Part of a small language model's weights: 5 heads of 64 (1 for keys and values).
Each number is 500 + 40 x the weight over its row's rms, rounded and kept within 0 to 999. Layers, rows and columns count from 0. Numbers have three digits each. The size before them is the row's rms in percent of the matrix's.

# layer 6 MLP gate, 832x320, rms 0.188, rows 644-673, columns 160-319
101:507490512475508548473466522506504439500513495541518458548573549496485458548554473577451498517530569503470449421452433483465522473485411483499442495468514511479496489532437563490481465518456488495513510546462505477508446520556473555445515565545539520474471497464597479478532442540481497482475533460448510461567529547467564524494500451387485523553493510441560471505533539435526521433497515503502542508508479530388438556555603533465519497450447500483453569441594519514474495540505497
096:495559530471551507464456528612476524579484518414507467492389424530529422543531511461506490483506496468532483518404488532486541485481495572593500511506458397506476482484499516515454506556434467496452570534436518505508532471438508439499516521520465531486479427503519495526605469485479488495555569423465537484519488465441554529530555502524559519530501501500475566496555500463453459569496485458478484538445532504452490540477558585530518594514471473495488486500545519503452527480451502
105:525466502482431427499516498543557563532618480505544496473455403474567579494504478492446513431489537504502487521504517529536552476537485546457568493447581540459504555510486450418533502534472441461488546441463509500542525488583507485520482481539561454525602498424470460454469456402504487545521514518500473497525566446485474498534451438550504508480475476482576479543517582521459517469554558534431484517518469509470506481437467504464458556505450417525489482517533528476496489468525512
102:453499520507529489473484493473534513525495544476534529547553583491455492574490537504481430486493464494511506444537465456471520482486417488522543543476464500487472498433491548472592487509440495555483538530516533513461561504485509478569530486572447528510468511516495542444502504525508479557549509503619499508517460520532518415478540489565544483510505505443494560557444497460482501414427520432516572454524412465572517511479512530485414496486572530466500453516494498524467485542566565
102:478442418512466519526426598539494479536561527505502519509543447471459542600437443511476459523483483497566545537432456530514449518518476445445531523542479468507500509470443516509566572517466453545487474540536536619472546496470483541439468488505543540507414483482483479553514573450433504488543518508450469519540491477486514487555524517528566521504537504545501516487518501485532521499507530486468440511546546570522476564482507430518520520523501431541564428518455574542459489515471443
101:457489507529491440525433509529499453489507547464490478520409520503480494405523467485520485571579430531482541499450538427448512575523494537463515505474529512540547493524494506516481528449536489455519526439457475505412431482542559480482465502489525540436538504535537444477494468492483545618485563498497543519432528452500493461530559501562467559464516494423491484435571547529517450460488518469567539518502484492540489492451425450520529489501499501574553508467507482585512489468487507
100:443486502526500525499452510486513471522530509483485491481530493510454517493506467497524478522451505421530439517470525451474544510433537539586482495436567460516514431488456495576466560536543487479417505456527462492498531468447556506519565545563521485505542474456443500473480475498542544535464474475548470548492496505485493364562527558419518513495529575495424553506482535522445514471483439572504459472510410529490535553431506492478492559530533547462443485534503445527471470615529520
103:580489484538491461459550463486531534557533482508489428464499517555504507533408472524513519489473607525503495530461450518468498453451529503395494592548432517520459568486517482543504525505567483520456560419531493497481400574522507479531555513534569464479501507431525487435524402409484524476573458525517497504494534493515510527484493558457468532484488446506452535435542501523560476420466499502563547519428490472514517547542533475488424566579479476471432500501517482478448480518485434
098:481436535507552597511520521544550507443531431528493550545498561499508496505497485440491537490533475494488508467553448576509520489543510481511505500515567556537448431459514526428497585510454502456495526513486556442512491480380477489531482488473523463516445479480500502487502461501506501543544528519376513528433432482517483499477488514576478498485520488525485515484435532494525532538526448571497430487470525507519533458531518561439551469457453559493523570474506547464513459511483534
100:474435423555482524546518422478551532548554571463515469497537472422493496518490552436492540462509447467458542520539551409484476434446491480474498499466483478458524445517580502568525497495460419471581512555463523523467505497504497427583538482583414536476443526517556509554500502499516471493486545496486504525565471530541563480482504533520530594553496451543412486541509527521507499460515433517528486529476493490564517505456426494489512465443501498483511515470471408526469498584503492
097:483459467449505477507540515521531479470491559496476500421494514473488467488507519545476588489457527486524506508425488556501460529464550510501452539576525538560563514538447460521568562468491538539446478429515523541438547468548515592474451520466433529480484509479490476484503475428476536518526511411534509515504549550479533483491495526499524551476526480498505535497482537480496421488526450477444567513502437558470482517475481561494427532464506424473497522477535511578493447461508519
099:541432534472487524452448443474561591523494504433484513451519523468493458535518458486519530589462463537466545421508468478530471554535489457490480524442532487500548535562454491485504465424455480459504523477478465529542459579502499480502545495517456497655524479529473470501512538538520513531493492449501450534456477533486536498536467483505465490502524491504471478484488455500417531514505497578384543464525509526467505479433438507404526556488538476533423431518611550508519467460518519
104:496514437545534421460500546501546488517512461591560459468527543498431521530538538490462486593488546443555505525534600484458486502489552465478416511528505488509490539539502543500548494564461484389492541483477499450493493396531495488447447510488525537487536438460443524491527496486522488524462459511456552415399503453459465455499455445490537382517493514591477522497484516487488502489573524546512516472473580560493601523523477448475546544427430515518554472533493468516519532474467494
101:446512495401448519518482552512492469460526520526449499469562538470558519450493502480578533433548512442543465541619513497518537505501515510536472508529487445480520459458509456461562544471455492500438467582472503458600497506489493488501492428459564466504627502552533531514533595511493586474509579477471445537518449524408573542461557506470527453547509473491499509483426551528519491511463549445540450472503527528438507507480505526489421448498446579549529445508463498498488471488482528
111:518455511537525501519557508547509490499496424455581454463548457477497445534497432437505514488550434518487548596503464455583512456485485494540563530516536512468509502447506567548526504456474481455476551473502498433595471488521452457518495509481450485447497530521536511535517499503439473447521519500511521513456450473521505592531501577488467466538466532506537511500494482515528467453406500507449513569524546579523512477511514468505430493512521515503467538497521436410497510489522538
104:493526510469468530551506487449520479464549439452532546484524466430563485529450443524501537501551515508502518540547448455461497545557510521508556571469493472494529457431562527501532473488439575508510487470506480457504519463501498466517469445522549529534489527566497521545474501549530481504538507521524487449490463501471457506535485521530477480536487498470491520463494508586513435461453587453552598504589462498478591514519515540507476548530534557493447524472484453502540516580579570
099:562463515519486493555529395522534535519476506471517543464500451439519463490525473543472518590527419519524467538566506496514531501513472483556447393426498490457531505478526512440499533500489463536484510603467553502440422513512529468540489520477486531454510472497537496569432509496493490519500503480467455485519544502428574489485530419525478373487492512456516541519551553598580487508526514551544478554513577463501443512500443463483514466562507521508512447489478494464535523466552518
096:383422489513536513441436525498520456495450505485441541489498555516485418520509511486487484500556414551472468530501433481543594539492540454468481548549522504566480534529439505535540515444506558446501536447543549504521499437410511478433517522525455521578419486436463481497468534499542507444464536505446429512558517542516468489410529467505513471414472467469525430466575472510459489516519491528547536490535491498487447471544522465540531511456519504436442462531473512454565465489453519
099:522495447462498526482469502562501539487477523504461524505523521423469458497473481548424471481487435461488420511486514479554489546531513518490519512513519533549446415479591543526505486495480509498469467502560544498537484460449496555497655508464511513451496539554492565521511501472563560561562486525582571482486508472545546481432474512504506526483539465516500538518515545486522478506491439536447466479524565512436481490456435496468461498507513465474447515525576529519474454490499541
098:505492477478555428500522561516502542461481566446431499547501477453467543475427490490540395441505533479483586515431393468529442476458538554453493473506469460537466538509462464522503437540473519492498496486520433538490583479492485488438515519442447454468504541455492494488493504458482534471431480512573484483483457499552438542472492433495502484488586440539490548559471495532496477522549461470531485500565488546518484451502456498518531455523458511500464528496478521473572557463510500
101:564483409485513530527450537522499526509417527505392463529484499509480420483503516520527525506534551461509519523469493516483460447501520476522445498476520469521487470510599475523525522447493523471515520477457503529544527490487507511442551548433531499446401496454500493549415438476502434392489497395531461382445552456500541496491505501477419532528543421491522596490578505538433533556532464577531491486465596569584466466520470563465424467534579492539497485560525474522439437525549513
096:503454578508537458557533543484481496460646512516437476531471450500498431505553514500473461534450437586500465510545510510490529500527537562487486437479427424461488534547562495521480478482520492491510516505506505456503524544487475464490524481524437619499495487523508451471423429477470510527551564478520525503510415513542541468558547433534437527534450549496446498501455533572500526447449549475587508505515515463575501497510601444531425520484464501458477548511496487498421483528507541
099:529519482461539546467531581584533474587562473507445473490524499489537464506515539563459510493593553522486552538551527508458533497551536543520488480477443504516550500520557520532443436520506545511502459397490497496526485514493540471495528428462520534519518452536516503492540533411466530517587508497437525448457496455474493427502504479453531504522544504499523473445513469465490489502487503492475538511521431606544491500466517449494562506489509504457502456504547565519521547559453476
102:479452520516540580493445466418378494414485440514490490449506534456508499490495502489516543534479550523473503488476549561500460491492582431418477516498550543514483433447511494458494467485458421542436513546440467552449530454473483438449522476506494480518465557537433479456452461539516489479466477448503546460485497530608533512557542544481506449511458506499542465398507477533480500519522539544506513464467546531439418540496455538442497528491485502461544469473486618498525507474492480
103:519419551430499484491440515549563514504502482473511489475482458497504514439505520488520489473508506477568473485455498529476468504538514534509534492516579504516515503576508472481508518468602456510555460434569553445532617421495522482443493525488527567530429482517470440540499509495490654485520509519550496554479537474537478436471582472554489502522446472526484471537511578495561471442451457487524452479490522482471546474529474466499503531533530554463509522499503495551489543455495614
098:485494500441538521507486517520571509493494461544507466474512487526468506498498492422481489493434547537451487461494444430463440498542503430488467495569474532524537500507423429504489529487456496528538537523534505455497501392526559578450497467519551487515522471514489456470561508519479404472513499565515580561454511502547479463487547543459534493458445431530574510544465492504551525552509545508533498580561447458526473494441523535512540502518471551492487479554476549403553516473516479
101:497478520480469518527468517430514567452470534464569502544518508475562478529563495521486494489530452437498538425507482404513496549604579509537568556513499501494507457419492513512409552565486473451453537566547525548555515518515454603550591463504468488469492529531495436496472521476470577528512515482504481483518441490491493509437511453510488558446467464537491533450490441452522473516469526504545431587599521582554503514472515461466466532478461510466497472523526430502509554511560549
099:519424525518479444544552492496495524578474511487519531519518501527502457541505520491512515534488460521534479520429456558566453412540557504506531499531472462500529526565543470442489452590435478572428514446432554474471486451502445479496514445515529525430454518524594494528535549497497554497520461410500596575465437544477497535486547539574520540431529516576447496520561550503463462612482539440566485488517446561479424490507590562472547480624508489531483552501533486446450455458504496
101:497576539462470535504495491561453510602491479478506524515506430551480618568430441488515522525551547488518557546412494511505495534519538513548492504478517494476449481513470512531537525539511634483454515526431516536502518517534476423514486494557550476501485491430497395579448567495535501525475507493464511466527521566526501543528470527516502402531528565474446516545500402512456501487494455490495440521458538459522499511516503538476484533476579467581496551471559458518574566468551430
103:438451545404500442478486468473462556504534521463515476430561506499446492524543432495531520546543499498527537553523423457542534510525573531406522511500533426445434467528444508431523496507466556487447470522564485441501548469437496432460510472531518500446494463485518540497460558459488557544525494423457489544439477480498473529448520462465515503509509482483487416443507470533606509471506532484504512421521491528491559421492552544494462514531550518506558503450467479533525477526522590
# layer 6 MLP up, 832x320, rms 0.181, rows 644-672, columns 160-319
098:578444495539495591538563474457520524496498498461521486450513423477431511527534475521518550459515500524515550473528604528574538535450476507536463501527453524477519483473481457431530546474453521470523440472461580514534498497515590555434431439531541509448523491451428477412483532531568513467515512536579478465543496513489455479542472556496530475503453510475485508490404533520464459498484502456433429507477442494474530534462404532481521541565557497540551507603518559563477457485479478
095:531510525563512524551548484406509550496501472500505487466525508516571487452523484528461484473538459516522534491571488536579507520454516449453477481503585508501560500468531475543472480501579469551562465470479482495510452507469534552518567505421515524436421462519471524531438504484537545499462482566549508541401496501477412469490543508534497476476448439489441560525503549537527431484521495514467458438527446428553532443552471412469548480484476577530476494467429470472555496503554515
102:504452410490519468503446474461406468486493485439461483555571456422532524450487407538563505493483383548510534472528541415498487485440458546490457522470510396450524505491428540557524436461501458455468455461537467528496521554513549568509504545478513526537513473499505538555580487521448477465437502495468497578466452471522481467516550439503525481530530504520443532450519520510504461532550484488505478512500557498506431532542485477492578481565531531453467538487508564494541506480415479
100:563497520469438477567507529451519545498567388538482452517459481465550572532545475576520494479526511551529543482544537572519488438454504444529462507479585507444464554511479453555454588430476528543463463519571469515506483533516475532478521523499518527545499549556491510527510448487577515554500555401480546530501498577508469495516510485479482531509518447492543465429526440588422408451517475497527513499452470552458492450543485445477515517491461457532538479530487470486480479514456472
100:520498406534530537525453542526505571491479481489500528510490508567450560500487546473441534451515440466585411518485460493508433531526561471510421520521480500493498458514539477480566536504546519584497428506491515472575478562480516528553477513507550478537426535482449529476507578487499531444438533482524477508528506511548484524510473502486561458541524472469475493494516528486427482530508443546448540473557439510487477529502501511493448472502516450464535498529457491478430543544570499
100:414471531467506555495548533500444440529489563531483531674398494482492455462442434510496449524499510505510477572479525548576476515417524502506460499452524436478473476545486574504430528506605489458497472460505529475531434485461505501488461514512479489424519500499535488447587460475488465450531540496571403485511528461468493529535543487500389520469500480471514527419494494545447425494491489517558488520471546510529448521571447540460527429512504554546581514491512547548494502528442497
104:530411521533452426455497530536482526469506505440570467484535441511506518492498468529552442521486507496455539530442494508459540472522495526542523577454494416496463505460534487544476540488518527451467483523505439437593520491471503466484464474491458551473594440476535439516491490421583501543488465449531527431526517480564437527446568511515600461570530484509441527507498548507511517546434522496510469444530510544490483540502451543520510426485472473477514526457473440564460527528507469
099:437545519451501544568446556473520499542506449528480487535482536502491495465548457494555468481442480449512485490441509542481462533506457484518531481426606469549532519499455516497532503469558508469517533465528446473548493452441512493403509425580428507492519537471470486465529548504506478516504507507512474501564477536456534428492455518547503493537497497490579473600403487472414495548502531442493447446477473527522516452462489562483589502510522575441496499434497484498518505507439476
098:571465502517482472491486499508499535549523497477527450555459407474508502482596523511514508550505449523459458497521465528526493565526479567494472525518500420507524523568539544532497433483511536554533455486553478519538479500559547488483481520525427406519476517518463494522497568472487481469547576496592490479448478500519470518486543513582493519515584473516401488543554500521527546513505532510458480476487487518541480527541477513606493475533509499485547492479443512584482493473509566
100:554487514443522511476526523544432510471516444522452502493447539417513516487511473563479530474479466459575477500565556557446544538561561526542503465525560551439460428459504490522455456534551540507458480462475446537443477620401545495447541490444539480504508470514450502481440461537563510487514466446513476458477436461469522507544533447468460546457501484460501510542436529449522488538428541554440524465491512513491525473524469484496572503453512493527447509430543414526474523467443466
098:510550476490465575491482528517501492470579517506446497490484501545445504512543445527496453455497493403503492490550456459527425486479571458499482494564467572500442521514484596541551473521509466563466527615532491489511487500533465497556542473467537487454531542483537558505443443455532556460529508537465486560555521521515522458473408482521521508519462517456569485518496472526510438546510481454455558455572559547466442534487494554535579472550470431480511580465476533529568478512476447
096:426421488449463555480536467440508434539500477519481486530472503524468523548462462495490524549536422535539461503495512512498483480457458460481452510433438511546523516488560575446505493475563512480503566486477508558455522461476444530478498499494517477536446537558477525486472487519474476477498504459491472514474495520455469546522448475444460500462485507481501532478493533472576490433504483523513501456527551494506475480519468438553501502544510470445563547542553423407452453474546429
102:568460463435502428498491482533465480497487531480503424523495501427521543476494513469503488531589513476465477549502454534447471546502491487583507556497570442482499548468506515514486477399476466573441552543456488482505473496477453518561485512464528513530482454483507435464533478517508549551622550554490445518507506514473526506498524481520485568543561512485480483534503505557510563404490522556561476465468495468539485455466530520551390485489584527499498498497553440532461445504515511
099:459480599513508461534479500587503563458448512452551502503439462533496474489516536471536487506553436540490494497511506505506506491505571580519567483563546543475459495521522486512588493510547548519501554507499503464499438513492512470551465489472512568506446509480514545537517498552516523519484451435414483467449484493501510553581510479514454570555467526504506421526446519504419595619540493478461505506476448441490472517450527548498566488462489482524467550489451420469566459549504467
105:490540516513435461539419541437490489538493435567521500474433462539523555459467553507515508480487549568448538449562624588436473472533502540485468455476489573508555429533513404532490429468521535511568462506485546554427495536536534498491480511503515554555470585525479562487469559479499529514520575544525498479544490422485501397440501516529529485495584454562491472491535439537415555503545513474514467448510524537533488525545508489479503535471494519504517478491557571564540482488404519
098:503508504531534454474416542510514478467478514498589555427517478544462472513518464413504477537544513504579552470397515527520564519467519470505432494482541465533504521494426479483497574518507441508470553444574589550506478564550457479554536542478478499463505493474502477536502546423467441511516490521496460497471529486514480544518444574428491478543545446526559531488554473506475470465522502499462463544463493508565438484473512427475561518426495457554532545383502553436490472495436447
102:465570589490516528536405493498513479494444496488470517425497531578473490526495418513521532496471533528447486557565502489459566518577518567449479450537492464486465487502498510482507504549617483486527568551496506481481523520498570527417538461507504462442498523527478439538517479419545483481500483472495490485454461463539521518460451490535495541451500507507521445431572566536489506502530560542543541464556497497566506414507456435521510482476524614510451490488488541469503487555469552
098:518463470535464537403473473476544479502503464490465479601537499400570507455523488547491548527501500520468505509493460536485455431504546551417404435568490489482589470433544545489423467514470521495513538478478496556511536481403493464499492482562448525480454483453475573547493496416557463497502487470456537519534488546429406579502552480429479475537470573475452403513459478533477509526536469501489496512526521488558483502460490475538494474482460490438524478530478487491541441481453487
097:528479531522492530532477548489496529461451484543531472515545494499433534541561526528521527497482487501454466462615457460453489550536516464551495481454489527481486463471493533499455499498479547521492513495563510463516478583493471471475541439497573419501412529493459497482559456565402506449465471528484458490389509483491442501459510508514461440507491515468395503532536458475529499473493469587477482551550465484561488411457464473543475530465574523440411536579549449466488538434514568
101:406539498482522480523577487536534473555444494488536490496478552568540572457510555478483504534550525489443558477503562535521483496516512546531504477581501474477497484446534495512492553416459410472571505473491493472483477479541500564500489432550523545530497562520487508531416476515481509529475492505519430475554539479490469476556538519513534465521483524461603576469470473529512468508457526507492545470429483415532562454555439528450483530526552552452507472437537535504502436467493443
098:513442477517498493586531489441523477453470497558526558524569516412562441557409447472526485553419433439521517512481554558543440525479509500516523503465491476521493496518514491496546517489554587468476466444510437529519587460484529545426530464518495479438443554499514476560413616534467501447501545474519481511472524476530551542524559476516498448435519445504466540526484507503466445506473503493497516471465498489506490512550472508531515501485488537485476416472525518447467451495539560
096:473530433575477521464469470517483491458420503498531537439503573508532491492514514504452449474525502488543500527507525444409472548489474464617495519533482480492488578503506600507456530467551527517552433525523447559488416458545496493484527531498500496456476467458532458530481507529529509518476513468541493476446533445477436587465485539472544522470478454481509505431471503489534487457538533557479496506529540575451481577443498435498476487488467504494512409523383497541514481541518547
098:425497497484529490468413482523467469542553507505600499484519453505522504555490545500522488500499476524520465496507548544505529468397471479477449495463419425474522540482552414552479458577542556468522542456544451559568505433443544555498481485505483451508540546498420435472502520483531482530530433454470444508458514463517437434525488529474445517449535556564514525544566461495449513494534486604513561434535514489483551496495527449491524466489467541512520420544511446521458519525486546
099:486556485504457434429512505432502565417474491437459404480522454474507537450533450451537488457438499488544496490548475525530501476471563546526406526524482469450500402529476599501506502571449540485424458494434579445500475507539559521490440488473452445527472540465478490486552464533539474506435531517516482458533517509594504519522532491536510502552505502558508497477560436544574532546506463609568475478474489466407455517511573545434444491504522449513492407474438483505454477420450505
095:519430605487524511447510509525567543492529468488508454434490540537465434519476528520446497483454525539516500513484512539428526420514500482534537481523562509518549529492533519480507552452492513472577475484493474546493586498484512464460481486486493488542471576564482469590468488522474574520460457513577507493485471468515479346469495459520516438532505465478528446532501564479496468479462440484560505580429487443469583449551487446496534507515527492494535495517475527431496495532508491
101:475593557453531569491495524452526500496520407585505465506497555528543536447441437551445453529559496500563521512473460384505506568495483494491520532503465500528480451460504456468479478513523506505454434441549531482546504456521514454433442562522505536462522511522547532535476535474461616640499535473497480479514510521504530520501515462508524516543504474469507519472407531470487504510504495593564468490539553507542468502569552544560496491497466444544580508501469511518448568536519459
102:528445537542552503484542539451495528469460496441554544492494473540570572525515519487492496491552500532501521444539494398567431547527569504509521569510430513466453527478483534449396573581469514518467587551549477532514452500532480544567610449525457492472521436514497451474505503480543557549491488525473458502473547503453502554436474496486528500481479499502530513500520408501523482486485509497491539559555502528531503520465516479524461485428491533498460488513529414515502568468466525
098:549405407484491472511419593587485473450495545533485460512486537532530473501501497530521483509486450488523458474479436541508460535546527492478475478463588459411520511528476496501474479502540435470496498479469498508534496444560528521458538445533484457479544552522558506420462524511515443544522500526489505502462441469469437505565531474440482571486538551536421478482512500549513552544433495476541511470529548598449488446476528509520552537568469478535470499481421521491472496456471504
101:576536519549516490511515415515470545475474513512482523504506486475449540454545431547538536525498460458531496501494516518458442472522480433521517530486570421563474524504510574467421501495481499507492482433401522521546479507484575499484530487486496536529450556458531525509488484497560560442543513438477522430475521484424527605438486519484427535459532444516497492536573508490448589439534502513483518477492587498431456566526448501465449475466451530526482494483510477477504539417429510
# layer 6 MLP down (transposed), 832x320, rms 0.609, rows 644-672, columns 160-319
101:462458520502497525560486518515450481455559496512493531435474477526487547481533524519545438517527553457498566468465505488570479502500498433539441489516460469510495519502512436524479457501456468525513533574481498487468452517580520550531477476570504570496565573499576462492502389480507543589468530441514454484455404522580548458463560531441430543571441506509414505467493453515480478510452484501511570529475542527473450465503502534471509544511520507469510456491439400536519467442531520
095:489482523544520520445465508502539501449534483509537508429495539537549510601525492514507485447459485465457545537490464440544498492553458585474521497496493480488563464519474476598401516506531506489598547455518484539452498503487460506552504449516484492441456427461497451528533448523472510552458536507520496493473499510554584488496587475563482528522460487476520498487461592474549525494473538476557467432509500525542496546523482510548494493503526494428505481527553498531515556505553469
099:442528470528513446517502542451429374526508458448541516551561525506596463485461477473480484516501462546567441493474491514494532537574515429479584537479477534557484594458474522412487460479535502504424508592501450443529453501531533461490585480507475519512585507455482482468498589498478553499502496457485512505479524505519527540452484537465444505488503462451509463537539459461509436565475494513541514469523534465481523530532512543496466505506568513525500515544533491488521502542506547
102:517539592522552515499451507479502527548469567473482496551505430460560475390559467502505519456547404506555552525491521423464505552517516517489508536536510496550486538518508489538500479536508495465529451475490561561489495470431467488512397434428468510466460553505519505421446536468543519494535562481495493528504478539479526551497497495513517488480504526494500499492529554492527455530422574537501483534492500523493445522403558543519461534480487544488533414462507500452467445474541555
102:549462510501474496531511568456493575549487495544510500493544544455496605467450530458582442516531545551547474558501534559466518542533455576529449415493497495422532492477502555536526542471471546543476463532511543563553481511463441548501469518468522559523437443457511492444540470459480445459498487553498441539546492447466549485459453493527460507487535489478508545493451550463459487517527465468552548522541518501463538430557565515470427508493458430532581462500525487497496523547555411
098:440537488486456551512492448521501530508482464487515457535457539528471467429483518535506495463484435576528507481570498458505379485486443499506507456498488514409456468517478553572518527446464500473450447541475539486495548451472563539439467479476457490501441523462458395483479483472438522523505547573526544515548486510482531487445508482555540550457498490469517554425516535603483470554489504457583513523474447535460527513556470494501525463561515537407565525490447485534585528455557437
100:485507469450516462453491516552577522419530511497503527506469448450546507486479482488519524496409480472461553522501513427479480526492528515490470434419523464518396425532490522483523489525501524568558447556416450516563489462438426564462461572544498500467468411487513469574499541501496517450479562573528503456484449530532450471418519461535498483467490462520503474532550509498544574504472503482562499504520527464504516470528466537502482444492498453493492517557499522514510485492503515
099:516486476482515433567464538553506451518545494493523448475467471513479492515477485548515465489405497526519453460482419483417487412502513486501426536449478488593480409457467560500534553543501489468490570563481468562553481498514483465570541518516498453479500510531496468496431538504500494506504458438528480482529539523475500447539432509534500521489427522470490523527448517489499468496483482600479598506556508488533528494486536428507453425504513500454473553536485446503501579470448502
100:484574529488402543552497477481454517462396508475523483519516486595498506479474489438532494576477443518562504551540478536567471448511480501456479512436561554467580494499542602474468505440496498558543508510474494539511550455532474506497490493525493513450452533540525497529577503496500545503479460499500501533516488468471543511438523477525518566511524445503469468555468560477416520514495465455530445544495439565444530468515532567532510466587493493515470496455501460614502458480479521
099:500459448467496502594459470476418472442359520627531491550508464592513456472473519512523521538511586518518477550485475481514463474558478506463478573481524559529493534474391565505516466459557475565448464521456507516492473518474440482385523434505505431430513565408506483557484457501527547447476542586450563510479484527441440463506438483445434538491481473505479461485459497488510516529443494501462515489518501445457543547449490606476476506520493467485495444521498572498519491492462515
098:539550494498492435506476493520501572423528530562473448544444479545529482465489547513513470504501500551485454479526483483547546494502511429464482504462474498482450495545492466522511543528507505467523494464522497447509464515517476463500493549500583495405511504490474474493557503518459486456475480510534469436560529477469507455454481528478491491479473490498502518459596527511500473559460507474478491467525489527500583531445523507439443482575513433501536493503481521540523454591449548
099:479505542500555519494454544521561562524550507503455519461464467486458503470565536430413453520463457539527590425533451522498514524522448443541470498454497501478481538474508499535457419540481537460512540458515499516566504471479488500548469418548520456477506566477512570489482492506602532511460531540563553451482529551479428471462502454544400520426524519509435461528455434527477450432501511551519587454537368450498526461469537599526485513448441499453531490525478489483481534485428502
103:433598586482415515491573545484507457515513547427453506471520519593439534534555472481480553513535518492515514526433469555560486482537515466460473467428521469473439550427419521439480539539497538429508467469560542489512530475467451486464537507555523536432549539472520511485530521493494532529408546470468549482501467616544459536457475501564509492463502506510474482516479484499499535523506501541525446535501476476448569476548495445540452520469469470456521403503526524506603566581479471
104:495448541474484464535488569429473510487401551572479533453511426491502475511510436526510546457519482496487497487456508545514530480468528513486511447557497525531460422482525488589501481516535406539481521463530510478484521477542473483563513511549470478455534541522508483509499534516552447515433528501500514500524540492467527525476541538491547514525520429464469537440468502521497490494500491411518506549552487475537565527429553479514525505557470515457439464528500451543474437473539466
100:453446492587468515445446513516521482544500540523539483495458550465466413551504496559522514516450428457582490524475533507494457489434428431503574478415461510467510504564503460482526490579521517469512485550529469566504494553464453465490540541514454493521569510539564500505511514513533632524531542422481486437446507529494521495489417518486537490555501453524502512458498479476501503531524490487491460525509529488547468511480449442453500435547541499484510477512560449484470471491445473
097:488503510478511532558441449491511538505448523488484512486523451480499491513521476492521458566548460515506546559358465553509456554473512514493512522512467479551474474491485545432551497453465477555413490480467574472474512508520429490495459490496521538497442537451535473453514520444530530515529468517513445444525506465496485542536496477472540400414486512552532475513511548490506491490440532461465435496446529445518556506475510569502558583510496469473540532471461475535431437550462493
102:527528510551471488524484395593524529524487505457464492458574517528592487482503519552470505480488514505560530503589480453467533533551549578473505493541491515535481567562538489477500489543472557479491502523504557524463515557449472488523537480511461544507475516486477552494484444521468517525512468543476480574495506520530396454451471461541536426498531577477519516462529572488499481508539453462407561541430438526458468457545564484552458442432538461485484505595523501469533468450512550
101:522446474456441492482486493514550533463472500546488441437615487472539496468498492495494478498554451439536506580505469399502578509482460467463550476506500511463448516493505517491449504513497442451473440484494479513480554487434502503442510380511498540492553557509534498564488490515512461465538545509486408516516515507579464506521523523483489513540503530556453453493571552477508485528501482552472507501472513488514469506567490495493535534521548533511439485501497460573510507391560503
098:466553456545452387496561485467548483518514428464503504541422534525464488494464541473485512500554538555495471506495456515516478506453521500472504482442441569556468558487446414507524464475492565462479441449447510484508452485509465473537428503469527528474513522515469518553501521512546431487478480490449429519559530476483470504502524496528538480496525548430581447454472535538581386500498475537552468469500490485456494554525517430506503425483423518509505458452495490491451468517462503
098:461524449464500450529477502588510460516438507491480501516424559438490446469536477454488467492533457477472537424491506547496421499447495555497581479507488568523572520441478540452483507536529452482431463486439525515509559569513551519462481558494554504542493470450457563522492410454545447490439490489529413442503463469426471480465573475530469581487457495521551436538445524534495459597487558529515523493458487498506473527506496504516481510493498526541564517502476510425485479566459554
098:485458489511473461522517489539504414516537479462490463455513457460489545483533462511489483576553490451502494457515461575586510520559486544456526541522500541493466562428528503490530520474477473513464439451488585505531483456558499501516418527527487509613470574457540487499409532512501506547525495538447503480536580473537521494538493508464500579565529563495469454553461506456471457437462436495491440519533498442473489479554501513522532501465462479550482367501529547508523486525477517
100:489441507456543427523492508483424512503492506547497485564513533518565555423511444598481516467484482456522601468483534501481484477476488532472467540431555539488541563499565511527470399462439542511477506515500497454516457480462527511551510522563490486450541487543525516536522532503486548423540552525513486388464565535477547468550460470570471512480496536549509585463423497517480455430523538494472588449569512501543484477472537449490511532567546564579611459448527517558502488391545508
103:431520492548529534545530452421494475454454545540524478532483608492482457434454430472517502536565561483495433424481470498488516505519574491478515491504553548402542492503484548514443468485419530494507502539513509515496436461543512509534467489472546533492469465447462533511510474513465516545421470462471538459454501454575509450495466536444489543473553513464534471541505449494502489538558495569565485494462535409500515543496552515487508503439576511548468502499547522461525529450487527
100:535473579457528514501421520436438470491392452502517511430494486467562484445507428477508482472443525515487461519444514550542495481474627512507495510519443541516510424460503486517455464559461525447478521541463495501490444531521497426459474520541533453492459569475541496486494466494530484502477530441418529529448549528579559524547521510521479463552509538492514461464528536481541535475569475536478531533530485570451522592529430491448451402522436518515489533516464524522459544424469480
091:451527491550500521434475511540501513556502492511489475432549599487451496435433476530490500521451464515527493464464594491463477509507512493564536485557540474464526496543458467476527495499471486494507499509463477514523461545480503472478446549492592496472473481496546536549501511543501481452523410460518529397500583461483469457486448475531444441504519445437495577511508493448460519563456480473466510456433504456473528451479532504558597552512505552570542482486429532458462491501453531
106:617526486494509458544505519494480504517593537547482597538517494494466535528557543474487448480549512490493464488520528552475507495535512529440448517512506552487481515522480479497469543496439599515455506456559505473567522524465437458492519490450509530471484473515474476404542514465475399465547488444490407549437484477477487487499474494474507558505447478466549481532512474454556549504474487498501422471553523533476487496469532566473446514504544496500560526494531538492502473465490553
092:516539459549448524433474481461498461489559484537470474448446559474434519513495520481490481478550474621449416466551530475480512446496489450522518489534501456541531519561529473512511456511499532532503536480563519467479495557557502521524448463483498488461473448484495537453519483509522488485461517466504500488477494500492469530495521521505515505520553534489534538487566503519474481465530516458537589431540445453475543426465512535517581476524529546483467506501481515481471446557453546
099:500438534539479461556531521570543496394494490449490421563446512491507467507503550530510521508431463507546480504393444501532408526454465556566564499404537519471480518528524464548494500554534561485522492506532498449501488531535513540475580560515489466500560499506483498499492489517494506492422487506399481513536517454522498506497436484460455547551471483470526477501421526540491505442525503524491447514552541482480510493457541501533489515474434601560512488429432444476544476563561542
104:506588478550556476604497472496463500471532476519492476481482484576475512501540514436424496540539501458503578435462566469491483558546472483488527516442492461535521519506517499511440482546471470495542435525484445512572525471458529466501511508560498550534455518468462477487482476522441501468571468541480481460485486533416503617447487509457509526491523503484560509461500501530454498513526516578509512439455498458519414493506495502489495472484475509530512448444544492571525493477587543